config.yaml
n_layer: 9
d_model: 160
n_head: 2
n_kv_head: 2
head_dim: 64
d_mlp: 640
vocab_size: 1024
activation: "gelu"
norm: "layernorm"
norm_place: "pre"
norm_eps: 1e-05
positions: "alibi"
qk_norm: false
attn_scale: 0.125
bias: "all"
tie_embeddings: false
parallel_block: false
init: "normal"
init_std_qkv: 0.0167
init_std_o: 0.0
init_std_up: 0.0167
init_std_down: 0.0
optimizer: "soap_variant"
lr: 0.0084
beta1: 0.95
beta2: 0.98
weight_decay: 0.069
lr_head: 0.0112
grad_clip: 0.5
warmup_steps: 200
schedule: "wsd"
decay_fraction: 1.0
decay_shape: "linear"
final_lr_fraction: 0.0
batch_tokens: 65536
seq_len: 2048
doc_mask: true
train_tokens: 126600000
steps: 1932
dataset: "wikipedia_en"
Each number is 50 + 12 x the weight over its row's rms, rounded and kept within 0 to 99. Layers, rows and columns count from 0. The size before them is the row's rms in percent of the matrix's.

# layer 3 MLP up, 640x160, rms 0.16, rows 229-250, columns 0-159
097:56 49 11 66 42 59 65 29 30 47 46 48 22 63 53 52 48 46 28 56 33 42 74 46 55 44 47 50 63 44 51 50 40 48 47 56 70 50 40 68 64 49 49 45 42 59 58 47 51 69 58 38 53 47 75 51 47 49 36 47 39 64 28 66 61 56 44 73 67 71 37 64 58 44 44 57 45 69 71 45 41 34 39 45 56 41 34 70 42 52 50 45 43 57 52 58 43 35 64 38 53 49 17 59 76 57 63 58 50 55 40 54 42 39 31 44 48 52 51 57 60 55 23 44 35 67 73 63 42 41 66 52 48 57 49 30 66 49 44 57 35 40 59 51 74 56 51 51 57 25 50 42 50 62 47 44 35 54 45 52
106:48 58 30 66 43 26 81 54 41 56 54 34 54 42 56 30 44 64 43 51 32 50 57 67 54 51 54 38 42 40 38 53 51 51 59 39 39 48 54 57 49 56 47 78 54 45 59 62 52 55 33 68 48 59 49 49 40 50 42 46 69 39 57 62 46 67 70 40 43 34 69 40 51 66 47 55 42 48 57 53 59 74 59 63 41 65 37 43 60 40 66 36 74 49 41 53 57 41 56 52 58 65 70 39 47 75 59 66 67 34 59 56 44 58 53 62 86 34 65 60 55 54 46 51 39 46 58 33 54 59 33 43 51 68 37 52 69 44 52 44 74 24 38 67 62 35 39 50 65 37 67 46 52 48 52 72 53 69 48 37
094:77 38 59 40 39 41 47 31 51 40 66 50 54 60 55 40 50 45 50 66 45 40 59 70 62 41 41 37 51 59 54 60 46 36 44 54 68 52 42 49 45 52 70 59 91 49 31 53 62 27 59 51 39 40 37 44 34 60 43 35 50 47 53 40 60 40 48 73 51 60 57 55 41 53 79 49 56 31 48 45 48 20 52 63 62 53 65 45 59 41 64 53 30 50 52 51 57 71 54 56 75 54 32 45 43 44 61 43 58 48 59 54 34 34 55 34 39 42 47 49 74 57 34 52 58 25 51 54 47 62 56 44 54 40 57 43 35 42 57 54 26 71 69 56 67 85 61 31 37 34 52 51 53 58 38 43 40 44 55 53
108:63 40 41 27 41 51 56 36 36 36 24 53 28 44 45 51 58 50 62 57 65 48 39 74 48 58 64 43 35 48 57 62 66 65 60 52 53 55 65 47 42 65 50 40 40 37 53 48 65 68 44 27 75 61 26 56 51 61 58 57 46 33 58 53 56 50 43 58 57 33 39 39 35 44 32 39 49 27 56 41 22 70 42 41 46 69 24 74 64 62 61 42 56 36 33 54 74 56 61 39 32 54 78 58 49 55 43 54 59 45 45 54 37 55 44 34 49 42 47 40 35 57 40 58 54 37 55 50 43 51 39 44 51 43 56 40 62 33 49 74 67 64 50 49 61 78 51 40 50 69 47 51 40 48 37 37 61 51 64 54
106:62 51 41 47 57 36 79 54 37 44 64 69 44 65 44 41 84 43 40 67 20 56 48 35 54 29 38 76 51 33 47 41 75 61 34 57 49 39 44 46 40 68 63 45 40 48 56 45 52 59 48 47 47 46 59 71 57 54 70 64 55 60 25 44 50 53 46 43 28 60 57 58 72 50 41 33 35 37 64 42 66 52 34 35 39 51 48 61 33 54 29 62 59 43 49 47 47 61 55 39 61 65 49 53 38 57 41 69 52 57 63 62 50 51 35 57 60 48 58 60 39 53 56 53 44 55 24 38 55 47 42 25 74 44 54 47 38 59 45 73 51 60 39 52 33 49 62 68 50 42 56 48 23 60 56 45 66 57 54 41
101:45 53 42 50 53 39 59 24 41 39 44 45 55 53 53 47 59 54 44 70 35 59 56 55 39 55 46 42 43 54 27 48 43 45 51 37 47 52 42 29 50 64 37 70 59 48 61 34 53 34 54 56 44 58 55 70 53 57 82 47 70 67 56 54 60 38 58 60 80 37 27 63 24 41 65 44 54 63 48 42 51 45 59 66 14 45 61 38 44 40 67 50 37 51 56 42 43 54 59 51 68 59 44 65 41 62 62 53 60 58 64 52 41 54 36 46 70 43 57 45 52 56 46 55 56 44 42 60 64 46 25 52 56 41 78 37 48 51 43 77 20 26 27 56 52 42 57 59 34 34 60 43 69 41 44 39 61 45 56 34
113:59 52 33 38 36 43 59 38 78 36 52 16 56 56 56 61 30 58 44 45 57 54 52 63 75 56 65 36 39 41 40 50 47 57 48 65 46 52 52 48 50 48 65 50 40 41 50 56 41 62 23 52 59 51 30 53 42 50 34 64 72 62 47 60 35 62 44 47 43 61 36 53 60 45 40 47 39 65 55 36 56 51 58 47 47 34 55 41 52 46 59 42 53 50 48 46 54 78 62 44 38 26 57 37 55 57 55 46 43 62 76 42 33 37 51 41 53 73 50 61 46 42 41 52 59 52 57 28 55 37 31 55 85 43 42 28 37 57 79 56 64 60 71 36 48 70 46 67 57 66 65 38 36 52 33 50 44 44 44 70
108:44 53 39 49 44 53 50 52 68 76 59 47 40 45 63 46 72 53 57 50 49 60 28 51 49 41 41 44 66 38 43 54 53 38 48 38 38 49 61 20 47 55 27 39 79 67 29 41 47 44 63 42 43 33 45 50 64 86 55 49 61 64 46 27 52 23 53 68 71 45 47 72 49 67 33 53 56 25 53 33 62 52 45 52 42 48 69 41 44 60 45 60 68 51 54 44 36 46 45 58 48 44 59 56 43 45 26 55 62 71 35 43 39 38 58 64 50 34 46 51 46 60 39 69 48 48 32 66 61 48 66 45 42 48 52 48 50 50 60 42 18 62 62 37 56 52 35 42 57 47 53 70 45 67 71 53 52 37 48 36
097:59 55 70 43 70 49 61 30 58 55 72 72 61 50 64 30 56 70 58 48 66 50 54 63 67 52 27 51 46 45 50 35 23 59 70 43 43 52 52 55 39 25 59 53 50 56 52 41 52 33 44 36 34 46 50 49 43 37 47 39 55 58 45 51 64 31 56 45 34 47 52 40 45 44 51 44 47 23 55 49 37 27 53 52 80 39 50 40 43 59 62 50 34 26 41 51 46 63 56 44 54 62 68 64 44 52 54 51 44 66 41 46 80 47 42 79 53 53 50 45 48 61 41 30 64 49 78 34 36 37 55 37 49 58 64 67 52 54 46 37 32 60 49 46 57 63 60 46 47 54 72 42 48 49 48 56 61 73 62 21
104:38 50 47 46 47 54 61 66 31 52 43 58 35 68 49 44 53 40 49 42 46 52 56 44 44 74 48 51 48 26 47 36 50 50 27 32 77 49 65 42 54 45 57 53 57 46 56 51 40 52 51 47 41 82 53 38 69 45 41 39 55 57 42 51 59 57 52 58 37 58 31 52 67 44 55 43 35 62 51 55 63 58 01 70 50 51 36 42 49 67 35 30 51 57 40 46 34 48 55 81 39 34 34 43 44 40 41 45 43 53 42 55 45 30 56 54 66 32 58 37 46 61 51 64 44 58 28 55 59 52 41 63 49 13 50 52 39 55 68 51 47 70 53 58 50 57 69 66 55 55 49 46 39 36 37 30 74 61 60 47
103:38 39 68 49 51 52 48 44 45 41 38 54 51 61 39 41 42 53 57 58 47 52 71 63 72 52 58 36 65 53 52 61 55 49 54 35 39 62 70 62 55 49 55 73 44 45 67 53 60 60 57 72 49 58 63 29 51 31 39 36 48 68 59 48 38 53 46 52 45 56 54 47 55 25 68 63 31 47 63 42 36 51 67 62 46 60 56 48 53 47 44 51 62 59 31 56 54 31 54 48 56 27 62 43 40 46 26 56 59 40 74 34 44 59 30 50 71 68 52 56 66 53 40 68 32 53 46 63 62 23 37 48 52 54 41 43 29 71 53 30 48 29 59 37 32 38 36 43 66 43 55 43 27 78 53 23 56 53 54 33
096:39 37 34 76 46 64 52 56 46 44 44 28 46 23 61 59 60 45 56 60 54 72 36 28 70 46 48 36 56 40 74 29 40 44 43 37 32 46 63 36 53 59 29 56 56 58 58 68 66 57 60 44 52 40 65 56 60 36 62 36 44 45 44 33 57 22 59 52 60 29 29 48 37 44 45 54 61 45 46 60 46 42 45 50 50 60 63 66 57 49 58 83 49 56 65 29 56 52 38 58 40 59 37 58 64 58 51 41 32 69 40 65 36 58 63 52 57 39 44 56 25 50 72 35 55 53 51 54 60 55 47 50 48 51 56 52 58 49 40 55 65 47 35 43 33 39 59 64 74 32 43 52 40 51 34 46 41 40 78 60
102:59 56 56 35 28 44 32 58 44 58 36 55 39 50 56 57 45 30 40 53 44 66 60 40 53 37 48 70 74 40 55 65 48 71 43 38 46 44 54 56 41 63 76 69 64 57 52 58 50 46 49 62 39 36 61 37 66 38 39 46 39 23 53 41 48 29 50 44 42 60 57 69 69 44 54 60 41 56 78 68 64 60 54 59 58 51 59 49 47 38 76 15 58 46 58 40 55 77 51 61 51 61 48 32 59 70 55 54 64 63 74 40 59 58 52 33 28 58 58 56 42 42 52 46 62 36 60 53 37 67 60 40 48 62 47 37 63 37 58 42 42 70 57 58 49 34 53 37 47 34 47 49 46 55 33 51 41 27 35 51
100:67 49 40 47 52 32 47 73 37 45 32 75 42 57 51 62 40 36 46 40 48 57 36 52 34 40 57 54 70 25 58 58 76 45 60 62 69 26 53 52 74 52 38 23 68 58 54 62 68 37 40 85 50 50 44 60 42 44 48 49 47 52 55 36 37 60 55 49 54 28 63 58 46 38 46 56 51 70 59 67 34 34 53 63 56 51 43 38 54 45 55 52 58 53 59 45 35 34 48 45 58 62 45 66 53 64 44 43 55 37 57 38 69 59 35 57 33 48 40 60 40 33 51 64 39 41 35 72 60 49 42 49 67 52 63 53 33 51 42 41 39 36 45 47 67 67 39 55 43 46 34 52 53 80 35 32 34 55 57 59
099:42 44 46 40 21 36 72 42 59 37 47 60 40 68 63 69 43 54 53 38 47 54 52 62 79 62 37 43 51 51 59 42 34 49 50 44 43 32 10 41 54 58 48 65 29 51 68 53 56 63 29 62 46 36 70 63 27 66 44 70 44 53 47 67 43 29 59 48 29 66 59 57 53 46 61 72 65 38 57 40 54 66 36 43 44 50 40 38 55 41 51 59 57 19 38 45 27 63 61 53 81 66 35 66 61 48 61 44 43 62 53 41 63 57 52 50 49 65 40 49 40 38 49 51 45 52 37 57 38 48 40 54 56 39 39 47 62 44 51 54 48 55 57 41 63 37 50 53 38 47 55 35 58 41 67 39 38 68 47 55
092:53 48 53 53 45 66 50 42 59 48 50 55 46 60 14 38 59 55 42 48 51 53 47 56 61 60 47 56 16 62 41 25 62 46 53 62 49 45 39 45 72 38 52 66 33 39 45 35 52 42 47 60 73 52 53 62 52 27 55 31 47 57 47 51 46 58 44 50 45 67 49 67 42 80 59 66 59 58 46 52 63 51 32 36 38 52 44 54 55 39 76 61 36 40 68 49 56 56 27 52 70 70 27 55 71 47 31 62 56 55 57 48 37 59 56 55 50 36 41 57 52 55 45 68 48 79 47 76 37 58 34 42 36 45 60 42 73 51 35 43 56 64 58 38 63 60 55 53 38 39 72 38 38 43 41 39 49 38 47 31
089:63 63 43 49 43 47 34 27 50 43 26 25 58 59 32 54 38 30 59 48 40 57 43 49 47 59 56 33 38 46 29 56 72 57 55 53 13 61 59 46 66 60 41 38 31 77 42 58 58 47 38 56 43 62 49 53 48 48 46 47 64 16 46 61 38 55 46 64 46 37 45 51 51 66 52 51 41 66 51 51 70 42 47 53 58 53 60 42 45 68 32 53 66 33 31 59 45 57 49 35 65 46 55 61 57 67 79 59 43 41 66 60 62 72 60 43 57 32 35 47 49 50 61 39 57 63 43 33 53 53 78 34 43 54 49 34 55 43 41 42 57 38 59 45 56 59 61 70 66 68 59 49 50 68 56 49 54 62 40 37
093:36 49 44 36 52 42 47 46 54 25 41 59 55 60 69 52 53 31 51 50 39 59 48 37 46 41 64 53 50 19 44 66 44 59 63 56 40 43 51 39 14 53 59 49 31 53 36 47 58 26 50 65 52 54 48 60 33 24 51 36 66 39 55 55 79 38 28 39 66 45 60 47 57 60 55 71 68 42 64 43 40 85 57 63 47 49 50 60 63 59 49 46 48 36 68 38 41 52 58 45 57 52 68 43 71 58 68 73 52 49 49 38 47 44 55 56 64 64 45 43 36 41 43 40 54 54 61 50 54 50 51 61 42 35 45 13 37 63 60 61 37 42 43 48 51 27 43 42 52 46 57 40 51 52 33 49 59 30 52 28
099:58 53 51 65 49 51 48 63 59 80 67 49 73 44 55 55 55 65 28 67 76 62 66 58 60 32 62 43 43 49 46 63 48 44 45 37 47 28 50 53 36 65 53 46 53 34 36 46 55 56 60 28 55 44 42 31 59 39 58 62 26 57 44 55 41 34 50 34 48 28 47 45 60 66 48 62 42 47 66 50 57 35 64 43 52 50 67 61 59 53 55 26 51 37 61 23 53 51 66 32 58 61 57 78 48 47 34 39 57 79 41 62 52 62 47 61 52 36 52 45 47 49 32 56 38 32 42 61 34 50 55 57 38 48 49 75 57 51 68 49 57 75 35 63 65 62 25 63 54 71 52 51 53 59 51 59 53 55 59 45
095:67 53 78 63 60 35 66 59 48 63 41 59 56 57 44 63 68 31 56 45 31 41 51 42 37 48 63 48 38 33 55 53 64 49 46 37 69 41 36 30 43 71 57 35 69 32 64 73 50 53 73 51 41 40 46 28 26 44 65 61 66 51 65 61 50 53 30 69 48 44 60 51 53 43 46 39 54 35 50 45 37 57 36 66 63 46 51 60 51 68 63 69 40 31 57 27 48 50 43 49 59 47 38 61 64 48 38 45 42 50 36 70 56 63 45 61 40 54 61 40 55 41 49 58 65 58 59 59 46 60 39 40 36 39 55 53 46 33 34 45 56 64 51 39 43 83 26 54 57 66 66 45 33 58 63 31 55 42 41 55
107:54 58 43 52 69 42 40 66 46 64 31 42 39 37 32 33 48 33 61 69 65 52 70 62 38 64 50 44 32 55 44 28 37 48 56 41 47 36 57 48 48 65 44 44 62 48 53 52 53 42 45 63 39 68 57 73 70 55 79 30 18 58 24 47 59 60 54 54 46 39 66 70 51 54 60 55 37 57 59 61 55 51 46 58 28 47 63 43 42 46 35 53 47 52 42 42 49 50 55 60 48 52 40 41 48 37 34 51 70 38 29 50 34 75 55 49 75 26 44 33 52 66 77 62 62 48 62 38 50 75 53 37 54 57 50 47 57 70 36 58 51 62 38 56 55 48 53 70 39 42 53 29 37 45 51 47 43 38 56 63
102:45 63 54 72 59 72 46 39 51 36 52 73 40 41 63 55 59 55 43 50 54 47 39 57 71 29 29 39 61 35 82 82 61 69 46 51 46 44 49 65 36 26 66 41 55 61 67 42 36 42 57 68 31 56 41 48 72 35 46 44 65 47 26 33 46 49 64 49 27 60 61 61 38 48 47 54 58 39 56 54 41 69 57 55 49 47 55 55 43 38 49 69 46 62 61 46 68 63 50 26 48 59 47 53 60 35 50 46 64 50 48 47 78 55 64 61 47 53 41 58 54 36 34 41 34 63 51 43 53 47 31 64 39 39 50 55 44 60 45 29 31 38 30 60 45 51 42 53 65 52 74 55 70 51 50 41 47 41 51 40
# layer 3 MLP down (transposed), 640x160, rms 0.153, rows 229-250, columns 0-159
090:46 55 66 67 76 51 44 40 46 58 53 35 45 55 56 46 52 58 39 51 39 40 55 41 45 33 48 52 50 56 63 43 66 42 32 65 47 49 66 66 42 51 27 38 67 49 42 25 51 69 64 52 46 52 43 33 38 56 43 49 49 70 45 51 74 54 41 45 59 50 41 46 54 44 55 87 35 61 68 48 23 43 45 46 55 50 47 53 44 43 51 47 51 53 62 47 44 43 42 61 40 55 29 47 53 39 43 40 58 58 53 73 68 53 46 35 48 87 39 80 65 62 35 35 55 47 59 44 57 19 66 39 66 35 39 54 65 62 48 32 55 58 62 39 69 60 63 54 67 64 50 65 39 54 62 49 19 51 48 55
109:48 59 59 68 43 60 50 55 84 38 52 39 58 67 32 50 59 66 60 21 56 73 29 44 58 39 46 60 58 48 37 55 63 56 74 57 40 53 22 38 43 44 38 72 43 54 42 41 46 56 43 55 36 50 53 34 46 27 40 46 65 42 37 62 59 57 59 40 68 51 51 38 44 65 65 47 68 41 45 67 53 62 70 82 52 42 61 63 57 53 57 67 44 31 57 51 52 47 61 66 59 49 56 63 66 37 50 61 65 60 54 60 54 49 26 48 62 39 34 73 54 26 53 31 42 53 55 62 46 75 30 48 57 35 51 57 60 40 36 42 48 41 47 57 36 60 36 32 50 37 53 58 46 53 42 44 31 43 44 50
089:68 40 65 29 33 21 51 50 52 43 46 50 36 38 33 63 51 45 77 50 57 75 43 54 39 67 40 53 50 25 68 45 42 59 64 63 50 52 75 72 43 64 40 45 26 66 58 59 51 41 26 56 41 39 62 61 42 50 30 45 44 38 59 42 59 59 45 30 57 67 52 56 18 56 27 59 49 42 60 30 49 59 59 18 49 57 57 52 39 53 51 45 50 57 34 44 52 59 50 68 58 64 48 42 35 37 32 71 60 53 35 36 33 55 50 60 55 64 33 51 37 45 51 53 65 29 45 48 42 52 53 57 59 65 52 58 46 43 51 42 73 55 60 44 47 42 56 64 37 53 53 39 43 31 54 59 63 41 47 46
106:51 60 60 37 59 51 63 64 69 46 27 43 61 39 46 64 39 76 51 50 58 50 44 39 57 40 48 46 67 49 46 58 67 65 49 43 58 62 47 55 62 35 44 40 45 62 70 46 50 39 47 35 68 52 49 58 29 61 35 41 49 58 54 29 33 44 40 50 39 42 46 43 46 30 58 30 57 66 53 64 58 42 44 59 53 47 42 54 48 58 33 24 37 36 21 25 48 53 43 44 34 17 52 64 50 51 54 41 64 60 38 58 63 62 20 32 62 36 69 42 45 54 32 56 59 52 72 73 55 52 54 60 46 48 48 41 65 43 54 48 47 59 32 42 70 48 52 49 64 36 56 64 37 39 41 43 51 73 48 80
101:30 45 54 73 30 56 67 40 65 45 62 45 52 43 55 71 27 66 60 67 61 62 60 44 56 51 60 33 32 55 50 42 62 37 61 44 34 44 52 31 70 55 52 57 59 42 37 90 36 28 46 52 43 71 49 56 58 46 59 66 64 52 63 62 47 54 50 55 50 60 46 32 51 44 42 64 51 63 57 45 29 80 55 65 51 59 32 30 51 46 60 50 47 44 51 55 51 37 41 53 23 35 71 50 27 36 55 54 42 51 32 51 46 50 43 49 35 48 59 44 69 39 60 46 28 57 33 51 80 50 41 64 40 56 48 57 53 56 41 32 52 54 55 31 51 55 44 63 49 71 71 58 43 55 67 56 56 60 57 43
101:62 25 37 43 38 52 59 39 27 38 46 59 58 34 48 43 39 43 66 64 66 48 42 47 51 48 57 50 42 66 30 86 39 61 67 45 53 48 43 50 85 74 67 36 47 47 58 36 50 50 37 46 57 69 31 46 61 62 45 55 45 34 42 53 48 56 60 52 45 53 52 43 44 53 39 52 65 58 63 48 43 61 54 31 64 48 32 49 54 42 45 46 57 67 40 54 75 53 50 48 66 35 61 41 43 60 59 53 63 65 71 67 45 55 57 38 80 54 52 43 50 54 64 58 51 62 55 43 33 55 50 52 73 33 59 44 60 51 55 47 55 59 57 32 43 50 60 62 54 27 13 48 76 53 45 19 50 38 45 52
109:59 65 66 42 55 44 63 67 45 65 32 59 62 44 61 36 41 73 41 48 40 70 63 52 48 69 39 61 41 50 43 32 48 52 49 32 49 59 51 43 23 30 36 80 49 43 59 69 55 59 64 58 71 42 65 60 30 47 48 40 47 70 40 50 57 52 51 42 37 35 51 58 59 39 51 18 36 61 63 60 54 51 51 44 70 40 35 42 44 57 57 39 57 67 31 35 77 53 58 54 74 25 44 22 46 63 45 51 43 36 68 55 31 53 53 78 46 48 40 44 66 62 64 58 59 79 52 53 46 47 47 56 45 40 52 56 50 46 71 52 41 55 42 56 56 44 59 40 56 59 66 53 62 63 61 56 49 58 56 50
110:42 44 53 59 72 47 50 49 58 50 64 61 56 30 43 52 60 61 41 54 51 57 48 47 57 44 60 54 50 41 41 59 43 44 59 34 41 46 58 28 69 45 41 55 59 64 51 31 44 52 68 72 48 44 62 54 58 38 31 66 39 61 23 49 43 26 62 33 55 58 45 69 47 80 52 57 54 69 59 30 63 59 35 61 29 57 61 46 34 53 26 33 45 74 52 18 66 57 51 54 52 67 53 78 42 45 61 63 54 46 29 42 46 33 44 61 63 40 41 68 49 49 57 48 58 53 41 53 48 39 75 48 44 33 52 53 63 71 55 58 46 49 40 44 46 57 55 17 63 37 45 46 32 71 63 47 48 49 51 59
089:48 67 36 31 42 43 45 42 40 50 32 57 35 59 61 65 40 39 58 37 43 45 59 53 25 39 44 53 66 49 54 55 60 40 32 70 66 45 33 40 57 49 37 49 63 40 56 62 49 80 29 64 51 38 55 39 49 39 36 55 47 57 65 40 26 39 55 43 56 36 54 65 49 45 54 54 42 78 31 49 51 36 67 59 40 37 39 41 52 55 54 48 58 33 82 60 60 47 56 57 56 53 49 13 47 54 30 22 72 64 51 44 32 39 53 53 39 62 63 37 51 51 47 77 28 56 54 53 52 41 52 61 66 47 56 60 28 43 46 51 69 62 63 42 59 39 39 67 57 52 55 48 68 69 44 46 44 42 53 55
097:56 47 45 39 32 57 38 51 49 28 30 54 23 65 52 49 55 62 31 49 48 62 46 45 44 39 39 30 49 36 26 44 50 39 49 54 54 50 43 54 71 30 70 29 54 55 55 50 56 42 36 56 42 74 66 78 65 44 59 65 46 58 39 50 42 35 53 59 64 61 42 52 66 51 70 51 52 52 42 76 64 56 66 54 45 57 53 51 31 60 28 32 49 50 41 40 49 68 68 33 47 35 59 36 60 35 43 48 49 56 51 96 36 45 55 54 47 53 46 31 50 68 38 49 44 60 58 67 66 46 30 60 60 59 44 50 49 33 60 50 62 46 50 51 55 50 50 44 37 61 43 42 68 54 33 41 76 62 53 65
101:44 54 58 43 54 46 53 48 37 58 60 45 36 48 66 54 63 48 39 50 50 35 60 70 65 27 55 58 43 37 47 74 64 59 57 72 35 45 53 47 60 36 52 31 35 38 71 44 48 36 53 49 58 29 57 54 35 48 38 44 60 69 49 47 50 39 38 43 57 56 81 44 41 46 41 62 66 54 72 32 41 34 61 56 47 43 41 46 53 59 62 65 72 37 39 49 58 56 55 70 44 45 42 41 61 55 56 48 68 46 33 41 43 42 47 32 58 60 60 36 68 28 63 39 45 53 64 53 53 29 62 53 81 54 49 24 30 33 58 69 64 50 70 43 63 49 47 43 66 53 42 39 50 86 53 40 44 62 48 35
098:57 52 46 48 48 50 28 45 48 43 27 35 55 59 42 65 82 36 40 48 53 64 37 52 47 67 64 33 24 34 66 31 49 70 38 65 60 46 45 40 42 32 34 35 44 68 44 64 73 70 44 58 39 40 62 62 67 48 42 48 45 55 16 44 44 53 74 74 36 53 49 60 29 61 56 45 59 46 43 69 36 43 52 56 46 50 53 56 41 76 39 61 79 43 46 54 52 38 56 57 65 44 36 61 47 62 58 52 66 49 37 47 55 70 45 46 46 40 46 18 43 49 52 47 48 37 46 59 48 33 61 60 58 59 48 58 29 46 52 36 48 42 52 45 39 60 55 64 42 48 46 36 69 43 43 42 54 56 33 35
099:18 45 61 48 39 54 58 41 64 55 38 57 57 44 60 27 43 38 59 59 50 58 46 27 54 37 38 31 50 54 71 51 24 44 81 61 38 60 52 51 50 56 73 27 57 35 59 53 39 47 43 46 58 48 53 35 54 47 49 58 58 35 51 54 49 65 52 34 50 50 51 69 68 35 34 45 44 59 66 47 69 57 36 53 52 57 72 41 39 35 66 31 53 44 28 53 69 23 65 30 44 52 50 48 61 51 43 53 51 60 51 50 62 55 63 58 74 48 36 79 42 49 69 61 72 48 35 54 57 59 36 57 44 64 53 53 42 37 63 58 48 30 60 47 60 49 58 35 49 45 48 53 48 62 48 31 34 81 58 49
102:49 45 33 28 66 48 64 59 63 44 77 39 48 52 48 41 56 43 66 44 30 53 54 33 60 56 48 52 34 40 44 40 60 65 68 36 44 50 68 64 67 62 33 19 55 47 45 49 41 40 12 43 50 43 52 61 44 57 55 39 37 42 69 59 49 65 39 65 64 34 40 61 45 66 53 37 68 35 41 54 48 41 50 58 65 45 58 48 40 53 44 42 27 46 43 50 32 42 50 34 50 57 29 37 49 33 42 57 57 42 57 69 48 37 53 64 24 60 40 25 44 57 43 49 75 26 62 68 53 40 39 38 40 50 34 40 31 53 69 42 34 54 37 60 46 55 33 36 53 40 50 48 43 42 47 36 40 48 42 39
107:61 46 44 33 51 43 74 67 53 27 49 66 39 65 50 59 58 60 51 36 80 46 40 64 48 54 18 28 48 57 49 50 44 54 43 38 57 53 50 41 20 58 60 60 32 39 61 40 53 65 54 43 36 71 55 67 36 42 58 72 59 53 44 50 49 54 45 33 66 69 62 31 49 42 48 45 44 58 38 77 40 43 66 44 40 25 62 41 55 51 65 51 75 33 67 40 43 44 59 46 56 59 39 58 32 60 64 33 60 55 54 55 46 34 31 32 52 43 67 82 58 54 58 52 51 30 61 41 40 55 61 52 60 41 65 38 45 34 57 48 50 50 53 73 38 37 52 57 61 59 52 47 41 51 49 42 51 66 51 54
096:58 52 32 52 54 57 48 47 36 39 51 37 49 55 35 52 63 47 47 55 63 35 53 65 56 46 41 56 43 47 41 59 68 51 37 43 63 71 25 52 38 54 44 58 60 36 34 43 37 36 53 46 45 33 47 51 51 11 58 47 35 55 41 35 49 36 39 49 41 47 33 59 37 66 54 76 58 47 48 50 35 43 64 23 50 61 45 58 20 48 64 65 61 56 53 54 54 30 47 40 35 77 60 41 63 51 61 59 52 47 37 48 30 63 62 42 67 41 61 48 58 40 40 44 50 76 59 53 45 32 38 60 61 71 51 41 60 42 46 46 65 56 42 13 52 21 46 42 31 41 43 46 57 22 43 53 52 42 42 52
098:43 45 48 44 43 33 71 54 59 33 29 37 48 47 38 51 34 40 50 55 50 75 35 44 62 52 31 30 33 41 47 56 43 53 34 55 27 56 56 42 58 58 50 55 55 69 32 65 74 34 56 77 36 61 26 57 33 52 32 36 34 77 56 48 63 55 51 55 54 67 27 61 47 68 73 62 56 56 51 51 64 39 48 50 35 52 45 37 51 67 43 44 60 46 56 61 20 62 57 47 47 51 28 54 49 55 61 48 59 70 39 44 50 50 45 48 51 44 39 50 51 45 47 59 16 40 56 46 44 40 48 48 75 48 46 41 28 47 43 41 56 40 47 56 40 26 47 58 43 62 75 42 45 45 59 58 78 42 43 51
106:45 65 49 28 42 54 46 55 66 24 28 49 46 47 39 30 45 55 42 62 39 47 66 43 26 55 61 36 69 43 33 57 72 60 65 61 44 53 42 48 21 41 46 55 62 56 37 39 33 45 53 56 62 48 41 41 70 20 58 69 46 63 47 50 71 38 62 48 46 40 61 40 44 52 52 48 36 41 45 46 69 58 47 49 31 50 66 34 59 44 50 64 33 51 70 42 30 42 57 51 54 63 54 44 56 53 32 62 49 46 42 45 41 82 66 56 58 48 61 38 35 46 37 27 30 52 48 57 44 53 73 52 50 38 28 50 40 61 49 55 50 39 48 38 36 53 41 61 63 31 46 63 59 42 66 39 72 67 44 32
091:38 56 50 74 48 48 48 56 72 39 24 58 46 26 47 74 40 62 40 66 52 39 22 45 57 58 51 63 55 59 53 54 62 38 52 41 34 55 55 53 57 40 62 64 32 60 44 59 56 43 54 53 59 53 18 57 58 41 15 26 33 55 44 34 63 52 60 61 56 61 42 48 44 55 55 57 28 47 36 38 57 52 71 61 51 37 56 66 39 57 63 76 59 45 49 52 43 41 50 49 47 60 39 62 31 37 53 39 27 55 38 39 72 50 56 40 52 62 51 47 48 41 75 56 62 37 12 32 39 39 53 56 48 47 42 60 54 55 41 36 50 49 63 54 45 37 66 48 61 38 50 44 42 48 40 52 27 71 53 52
101:61 54 48 43 54 59 39 56 51 56 34 49 58 48 57 36 36 72 50 32 50 56 58 68 57 73 69 68 60 43 40 48 54 59 54 60 46 45 67 30 47 57 49 53 47 50 46 59 69 29 48 39 72 60 55 64 61 70 61 49 45 67 46 33 58 29 50 40 50 29 46 53 41 39 64 61 65 45 51 67 54 44 52 64 42 35 38 36 43 58 45 58 28 75 44 38 45 40 37 56 69 51 57 57 35 41 55 41 56 41 52 65 26 51 47 56 50 65 56 40 42 40 43 38 33 71 27 48 50 62 40 67 66 55 66 36 63 37 61 60 54 48 61 51 38 16 43 53 75 41 30 30 67 42 59 54 46 29 71 59
109:57 42 74 45 53 68 27 36 51 53 47 29 49 64 48 55 55 50 58 17 41 45 66 39 46 29 47 52 50 43 19 43 38 71 40 34 36 48 37 50 51 55 37 72 45 57 49 46 54 40 57 58 56 49 47 33 46 25 44 43 33 47 49 41 68 44 48 46 23 49 47 33 28 27 46 65 48 64 52 52 50 57 78 49 61 62 64 49 49 69 42 38 49 27 48 51 47 62 74 66 39 56 56 37 70 71 43 49 66 55 51 62 26 47 66 61 48 57 45 37 47 54 48 35 72 53 39 45 50 29 63 59 30 38 53 37 56 59 52 46 54 63 52 52 65 56 49 32 50 52 44 50 43 54 46 45 57 62 78 50
084:57 59 29 30 60 44 24 62 48 54 55 40 51 58 71 57 19 61 52 55 48 65 49 31 55 50 66 43 51 43 45 70 60 56 54 23 47 51 16 61 73 37 46 68 58 42 57 39 60 52 49 54 41 59 41 67 65 54 25 16 49 37 57 51 70 44 39 37 76 52 66 71 43 27 68 40 37 53 44 54 45 50 63 47 59 46 57 49 45 40 39 47 65 58 60 48 54 50 60 42 62 49 49 39 34 51 29 47 55 38 60 46 21 46 57 51 48 50 64 56 46 43 46 56 58 47 17 52 59 57 65 79 67 49 54 61 49 57 51 42 46 46 50 58 60 48 53 62 45 62 46 42 48 59 66 66 63 50 39 61